Weights of a small transformer language model.
Size: 5 heads of 32, vocabulary 8192.
Architecture: RMSNorm before each block, rotary positions, no biases in attention or MLP, untied embeddings, capped logits.
Training: 243M tokens, 3707 steps.
Each number is 128 + 32 x the weight over the matrix's rms, rounded and kept within 0 to 255. Layers, rows and columns count from 0.

# layer 8 MLP up, 1280x160, rms 0.241, rows 238-257, columns 80-159
[[157 150 118 205 177 123 187  72 153 121 107 110 133 139 126 139 149 117 119  70  97  76 167 136 171 167 119 103 155 187 122 160  86 202 117 183 140  92 145 120 171 109 111  79 191 147 132 123 125  42 109 152  67  81 129 123 135 100 161  91 149 121 143 152 148 147 144 145 149  83 130 139 161 131 137 119 116  86 156 134]
 [ 96  50 141 119 166 130 126  93 169 153 177 123 127 157 105 128 124 100 107 144 111  98  95  67 115 129 179 112  97 108  60  59 172 100 116 134 102 116  88 131 118 169 106 114 155  97 128 108 140 109 176  88 101 176 114  95 108 110 100 117 123 135  60  87 194 146 133 143  83 114 161 136 163 101 129 180 147 109 122 128]
 [117 156 142 122 131 103 120  95  91 142 101 111 151 126 167 179 154 111 142 176 137 136 123 104 130 127 134 126 166 103 157 150 155 186 126 124 125 165 116  93 122  97 219 158 130 131 132 112 107 204  65 129 115 137  84  83 147  69 112  72  82 103 147 126 124 107 122  91 142 180  59 122 136 109 122  90  88 120 140 105]
 [131 206 148 116 195 138 162  73 179  95 121 146 105 123 150 110  71  87  87  88  99  78 123 153 126 113 110 127 127 144 132 107 150 128  75 106 123 136 143 170 124 122 119 137 102  83  74 163  92 130 166 133 165 160 111 127 140 120 125  83 132 124 179 120 190 113 121 117  84 102 101 152 156 126 116 111 158  95 112 124]
 [147 124 115  97 147  76 149 148 170 113 110 167  85 107 122 146  98 145 141  98 141  97 141 125 175 159 172 117 114 146 178 140 120  81 113 157  59 185 117 111 153 149 116  96 136 113 120 216  91 142 141 125 157 187  77 112 130 173 135 113  95  94 151 162 154 112 173 155 101 210 113 125 103 145 136 110  68 178  83 144]
 [153 122 130 203 125  82 131 132 170 119 168 124 163 142 124 130 112 174 118 118 125 112 100 124 105 132  83 119 113 131 123 100 126 172 109 109 114 132 110 110 176 177  69 123 129 107 102 174 148 117 134  79 105 193 128 103 118 179 132 166 166 177 160 166 192 165 136 135 171 152  67  78 143 130 147 160  88 154 116 160]
 [108  99 182 151  57 141 123 155 123 109 132  96  92 198 145 173  99 117 156  61  89  23 104 111 148 169 110 121 156 125 102 150 120 205 105 176 163 124 160 109 126 118 205  82 118 136 110 129 111  96 109 103 125 180 114 154 156 128  92 127 101 129 157 144  65 114 182 108 163 150 144 109  62 150  99 162 106 133 184 109]
 [174 236 126 166 116 160 150 151  98 133 158 153 129 113  84 150 109 166 175  94 129 140 125 137 135 173 101  59 103 127 161  95 155 137 127 167  82 179 109 130 159  76 121 126 158 124 164 186 115 116 124  48 170 133  64 150 169 191  95 129 142 121 152 183 174 152 111 119 182 171  97 113 197 131 162 105  85 153  79 154]
 [116 134 156 165 172 176 163 161 142 110 136 131  95  77 100 141 148 120  99 123 149 115 141 115 151 140 126 163 105 100  95 129 144 179 120 195 124 151 138 133 137  95 176 130 108 129 102 135 160 135 155 151 117 139 201 143 116 153  34 146 170 156 158 153  79 120 142 147 102 137 173 144  80  83 131 167 134 122 106 140]
 [139 127 116 102 190 134 111 103 119  83 106 139 138 139 162 100 134  91  91 136  70 102 128  93 189 163 112 123 183 175 137 117 166  84 108  94 167 159 105 164 138 152 105 148 122 101 131 156  81 125  93 123 158 146 149 107 158 119 142 116 186 165 139 129 150 157 134 160  77  93 117  97 121 108  88 142 150 116 107 174]
 [112 126 188 123 104 100 167 161 106 159 189 124 141 121 127  96 114  95 125 107  96 122 116 104 168  81 158 183 143 126 202  82 166 157 116  83 157 140 148 100 141 124 180 122 159 176 164 136 121 149 159 116 128 183 175 105 126 118 145 153 137 144 115 177 156  90 163 136 161 117 152 125 101  94 129 114 148 110  85 147]
 [123 205 131 124 167 177 169 107 196 179 205 127 155 182 125  98 165 126 123 166 114 166 106 152 154  72  84 130 122 108 120 126 170 152 187 147 137 106 145 127 144 129  65  76 132 100 104 111 151 144 143 114 255 119  84 181 109  93 117  86  93 124 172  78 136  77 159 144 146 112 127 130 151 137 141 128 112 151  99 114]
 [130 106 159 144 174 122 143  85 135 150 102 121 146  87 129  97 128  81 127  95  97  93 121 146 178 108 150 128 108 139 155 118  74 205 104 158 137  78 175  81 109 110 111 151  87 131  98  98 130 102 129  99 183 135 124 130  72 102 135 156 218 123  42 193 101  79 213 116 149 183  72 141 135 112 158 138 150 176 103 101]
 [ 88 164  98 135 122 116 115 155 110 171  87 150  60 139 125  61 109 104 162 171 151 143 143 153  81 151 131 123 164 106 138  92  91 117 166 119 153  93 144 126 146  67 139 136 165  92 181 107  96 103 118 151 180 153 139 134 132 105 148  98 171 125 136 216 106 117 102  88 162 110 120 129 215  73 126 154 107 137 124 175]
 [127 139 107 107 117 115 106 109 162 171 154 142  89 129 129 123 140 114 164 167 156 151 119  85 146 121 144 159 148  95 128 118 107 177 171 101 152 108 118 139 126  98 106 134 102  73 168 155  96  97 129 156  84  99 196 146  85 107 143 125  66 132 148 174 175 166 153 124 192 127 129 103 124 135 146 143  95 143 125 138]
 [126 149 107 184 136  98 135 178 131 142 149 120 135 144 119 125 122 135  99 113 133  92 121  89 129 144  93 155 151 118  79 131 111 131 138 141 106 145 100 111 170 149 158 116  86 125 145 154 126 141 180 164 174 143 111 101 107  95 153 152 183 142 142 147 116  94 180 145 113 180 135 126 151 138  84 146 153  60 105 120]
 [170 133 184  79 144 130 128 104 147 125 161 111 161 131 132 129  76  85 160 147 107 111 167 155 159 162 186 139 182 174 115 122 170  84  47 131  82 123 136  97  96 130 174 145 114 146 103 156 125  80 116  82 111 175 139 141 140 187 153 133 147 116 109 148 144 133 132 133 128 165 157  78 163  66 145 117 198 144 113 142]
 [165 110 118 162 130  86 159 119 173 152 114 140 129 102 139 114  94 112 114 121 122 119 113 153  98 122 152 136 129 122 151 123 122 113 130 120 129 101 101  92 162 131 216 138 134  92 129 157  91 149 115 167 141 148 146 112 111 134 132 132 167 162 123 118 119  71 114 115  75 104 165 192 151 103 116 103 164 114 144 132]
 [147 161 109 136  94 142 116 126 137 175 160 146 172 167  95  85 130 145 161 138  80 113 178 178 116 135 154  93 114 128 123 161 142 160 119 186 119 135 121  90 124  53 121 108 136  83 126  82 194 164 107 131 106  97 116 136 138 130 137 141 153 141 106 148 177  67 140 155  95 134 206 147 146 126 145 211 134 116 139 153]
 [ 59 104 121 121 144 132 103 132 172 137 116 173 136 102 175  72 104 168 154 155 162 129  87 145 142 132 116 174 142 131  80 160 167 107 127 136 104  90 111 114  99 146  71 188 128 164 117  81  83 127 129 113 140 123 127 124 188 205 108  91 160 175 164 114 131 142 117 138 172 144 189 125 113 136 105  91  92 100 208 134]]
# layer 8 MLP down (transposed), 1280x160, rms 0.247, rows 238-257, columns 80-159
[[158 171 171 196 156  78 181 161 156 125  96 176 138 137 157 125 150 132 157 122 119  88 115 160 140 145 106  94 132 119 166 129  66 125 103 190 186 148 167 108 135 133 140 176 179 149 167  89 162 111 100 139 188 156 191 130 123  94 129 204 112  83 119  80 165  65 167 155 122 145 127 109 103 140 140 189 120 145 123  99]
 [135 123 136  90  98 141 107 108 103 137 169 199 113 187 149 101 126 121  92 104  61 145 150 121 138 140 140 178 138 102 156 104 147  88 174 139 147 174 149 159 153 139 197 110 139 102 151 156  91 154 183 151  71 104  95 151 155 153  80 116 111 140  98 128 135 108 126 139 153 133 123 157  73 150 125 119 128 118 128 129]
 [170  81 146 152 154  66 118  99 117 160 135 141 158 133 136 128 183 182 112 154 128 112 111 182 158 133  68  94 120  85 101  48 141  68 176  60 118 162 145  82 130 144 135  94 209 141 129 127  94 153 131 186 147 102 156 124 101 164 173 200 149 107  91 104 157 164 173 155 179 112 189 155 154 117 132 162 151  78 147 143]
 [140  54 119 148 150 142 127 143  83  63 160 132 156 108  88 139 110 127  93 125 125 156 150 150 194 151 144 113 153 133 144  96 153 143 129 185 137 122 141  74 173 160 136 120 103 132 106  67  92 143 170 124 107 115  50 140 144 165 131 192 159 167  85 139 110 142 115 172 155 150  91 151 148  73 134 107 169 143 111 131]
 [151 115 133 127 143 117 129 127 130 154  95 138 162 130 150 170 130 174 177 100 136 137 156 174  99  81 132 119 116  43 154 134 147 196 152 116  85 161 111 193 168 100 101 134  97 169 139 160 143 129  96 131 114  58 125  87 127 147  90 141  84 129 160 121 128  88  98 164 117 139 147 194 111  92 159 136 122 181 121 143]
 [126 143  89  74 117 173 101 170  97  65 146  56 108 142 118  89 168 139  63 146 109  83 111  98 176 144 160 120 142 157 146 132 136 176 146 157 103 145 121 155  82 167 142  99 146 146 151 127 123 110 110 133 120 148  85 119  96 114 127 118  92 100 113 133 120 112  67  90 106 170 126 137 148 154 162 144 105  85 208 135]
 [144 123 139 148 173 137 119 145  78  96 128  87 163 133 151 144 116  44 121  96 141 120 112 212 125 126 122 231 173 130 175 116 101 107 128 100 112 124 102 124  82 132 128 114 103 127 138 150  81 122 161 163  87  99 112 124 159  90 174 125 147 163 135  79  73 115 108 146 129 136 120 125 157  77 139  94 125 113 124 120]
 [119 133 127 149 174 136  94 118 110  73 148 152 119  89 106 187  97 178 134 150 114 109 128  90 213  56 164 113 100 148 120  87 151 120 109 154 122 169 141 147  97 118  80 117 157 170 118 109 147  89 145 115 115 107 143 114 119 153 115 106 118  54  97  77 101  80 103  30 164 169 127 128 129 134 132  83 180 152  85 126]
 [ 71  81 178 136 125 166 119 103 106 178 150  92 177 161  42 109 153  86 103 159  82 194  92 131 140 133  92  92 107 135  65 156  87 137  97  90  83 164 133 126 126 114 135 112  73 137  97 201 130 190 125 112  92 123 146 187  96 156 113 151 135 224 215 165 117 135 236  78 113 147 109 172  66 149 144 181 126 152 109 130]
 [115 114 109 122 139 201  99 102 141 141 152  86  91 129  64 190  83 107 154 121 134 162 123 154 172 154 157 140 146 133  84 143 112 115 102  66 115 104 129 161 139  96 163 160 110 123  88 110 134 151 119 112 111 114 106 135  57 109 149 154 102 115 117 105 109 140 132 147 170 143 140 181 141 107 102 162 154 180 134 138]
 [ 74 162 122 123 104 178  99 145 150 168 133 180 161 122 139  97  95  78 117 210 123 152  83 100 126 114 123 162 199 116 139 123 168 165 176 124 168 137 110  92 139 111  79  94 154  99 128 131 131 116 139  71  69 105 181  99  72 160 123 154 123 121  82 112 128 110 159 185 169 159  90 162  96 165 133 147 138 102 120 129]
 [152 153 151 190 134 141 111 148  90 166 104  93 167 128 122 138 154 121  75 116  89 183 162  92 108 163 185  76  95  97 137 210 123 200 102  70 109 126 144 170  40 109 148 144 140 162 129 103  92 118 134 154  77 117 136 182 192 108 155 170 152 131  75 128 167 137 115 101 135  59 113 191  94 131  88 118 187 160 184  70]
 [163 121 124 107  95 154 114 161 169 131 107 183 183 141 102 108  84  61  90  98 116 182 109 156 144  90  91 156  79 123 147 149 141 140 181 121 104 109 211 184 109 103 125  98 116 177 110 145 144 103 158  83 174  86 169 140  83 189 203 101 149 131 169 167 118  71 229  83 129 120 121 139 191 135 137 171 114 146  91 129]
 [130 181 110 136  78 137 108 130  70 102 130 112  65 100 133  89 119 146 141 150  97 147 149 149 135 134 144 142 206  72 152  86 162 113 154  97 164 134 168 103  73 135  76 201 131 122 146 108 137 154 152 109 131  98 184 144 124 188 159 120 103 129 122 139 137 144 129 164 140 104 136  63 142 166 118 140  83 124 187 146]
 [109 104  91 128 164 112 177 150 104 104 186 127 131 156 146  71 155  79  90 129 114  80 107 106 168 131 152 131  96 110 151  90 107 127 131 100 101 157 127 155 127 157 107 105 130 124 131 138 145 129 149 114 100  84 153 107 128 140 119 134 120 105 137 109 173 101 160  73 135 147 107 181 147 121 138 112 151 128  79  79]
 [181 125 120 104 125 120 122 103 128 119  66 150 122 180 177 142 160  81 147  85 175 135 112 147  62 109 197 116 110 127 170 167 158  95 105 144 166  81 149 134 153 169 132 134 130 105 119 123 109  96 140 114 114 148 193 121 138 156 122 165  59 127 127 111 119 197  59 136 111 125 136 114  97 141 134  93 115 134 199 111]
 [138 160  99 136 190 127 155 104 151 125  97 121 162 129 164 146 132 176 144 146 108 106 128 166 126  99 124  83 187 217 106 119 159 119 165 168  38 159 143 134 115 118  66 140 164 132 112 174 146 129 134  80 159 140 146 108 176 128 158 128 104 192 185 129 148 103 197 111 144 218 102 158 102  93 122 108  37 108 142  81]
 [139 102  98 139 144 110 171 130 204 173 103 124 166 142 148 147 102 126 159 138 147 139 111 133 178 122 139  96 119  72 177 136 135 117 108 114 147 160 113 143 117 135  73 114  81 183 136  99 129 115 104 131 101 120 193 142 110 106 128 151 104 158 139  92 143  91 168 132  80 138  99 122 131 118 173 111 151 163 138 123]
 [145 194 149 174 153 116 108 153 148 135 118 149 109  48 140 187 156 152 134 142 115  87  78 131 159 159 182 102 164 145 112 122 116 116 141  83 128 109 133 183 142 104  71 105 109 140 123 119 149 159 151 139  76 121 145 125 118 148 156 108 121 183 151 120 106  91 152 135  64 110  97 138 142 131  91  96 114 178 127 114]
 [135  93 121 119 118  91 131 106 144 178 156 144 102  89 149 120  84 168 150 171 174  87 107 172 141  72 125 129 147  76 115  89 143 100  88 128  80  71  86 140 117 114 124 158 124 124 122  83 138 158 108 119 135 182 128 131 169 184 144  72 102 204 111 125 183 134 159 117 139 104 127 187 124 177 150  92 183 116 129 134]]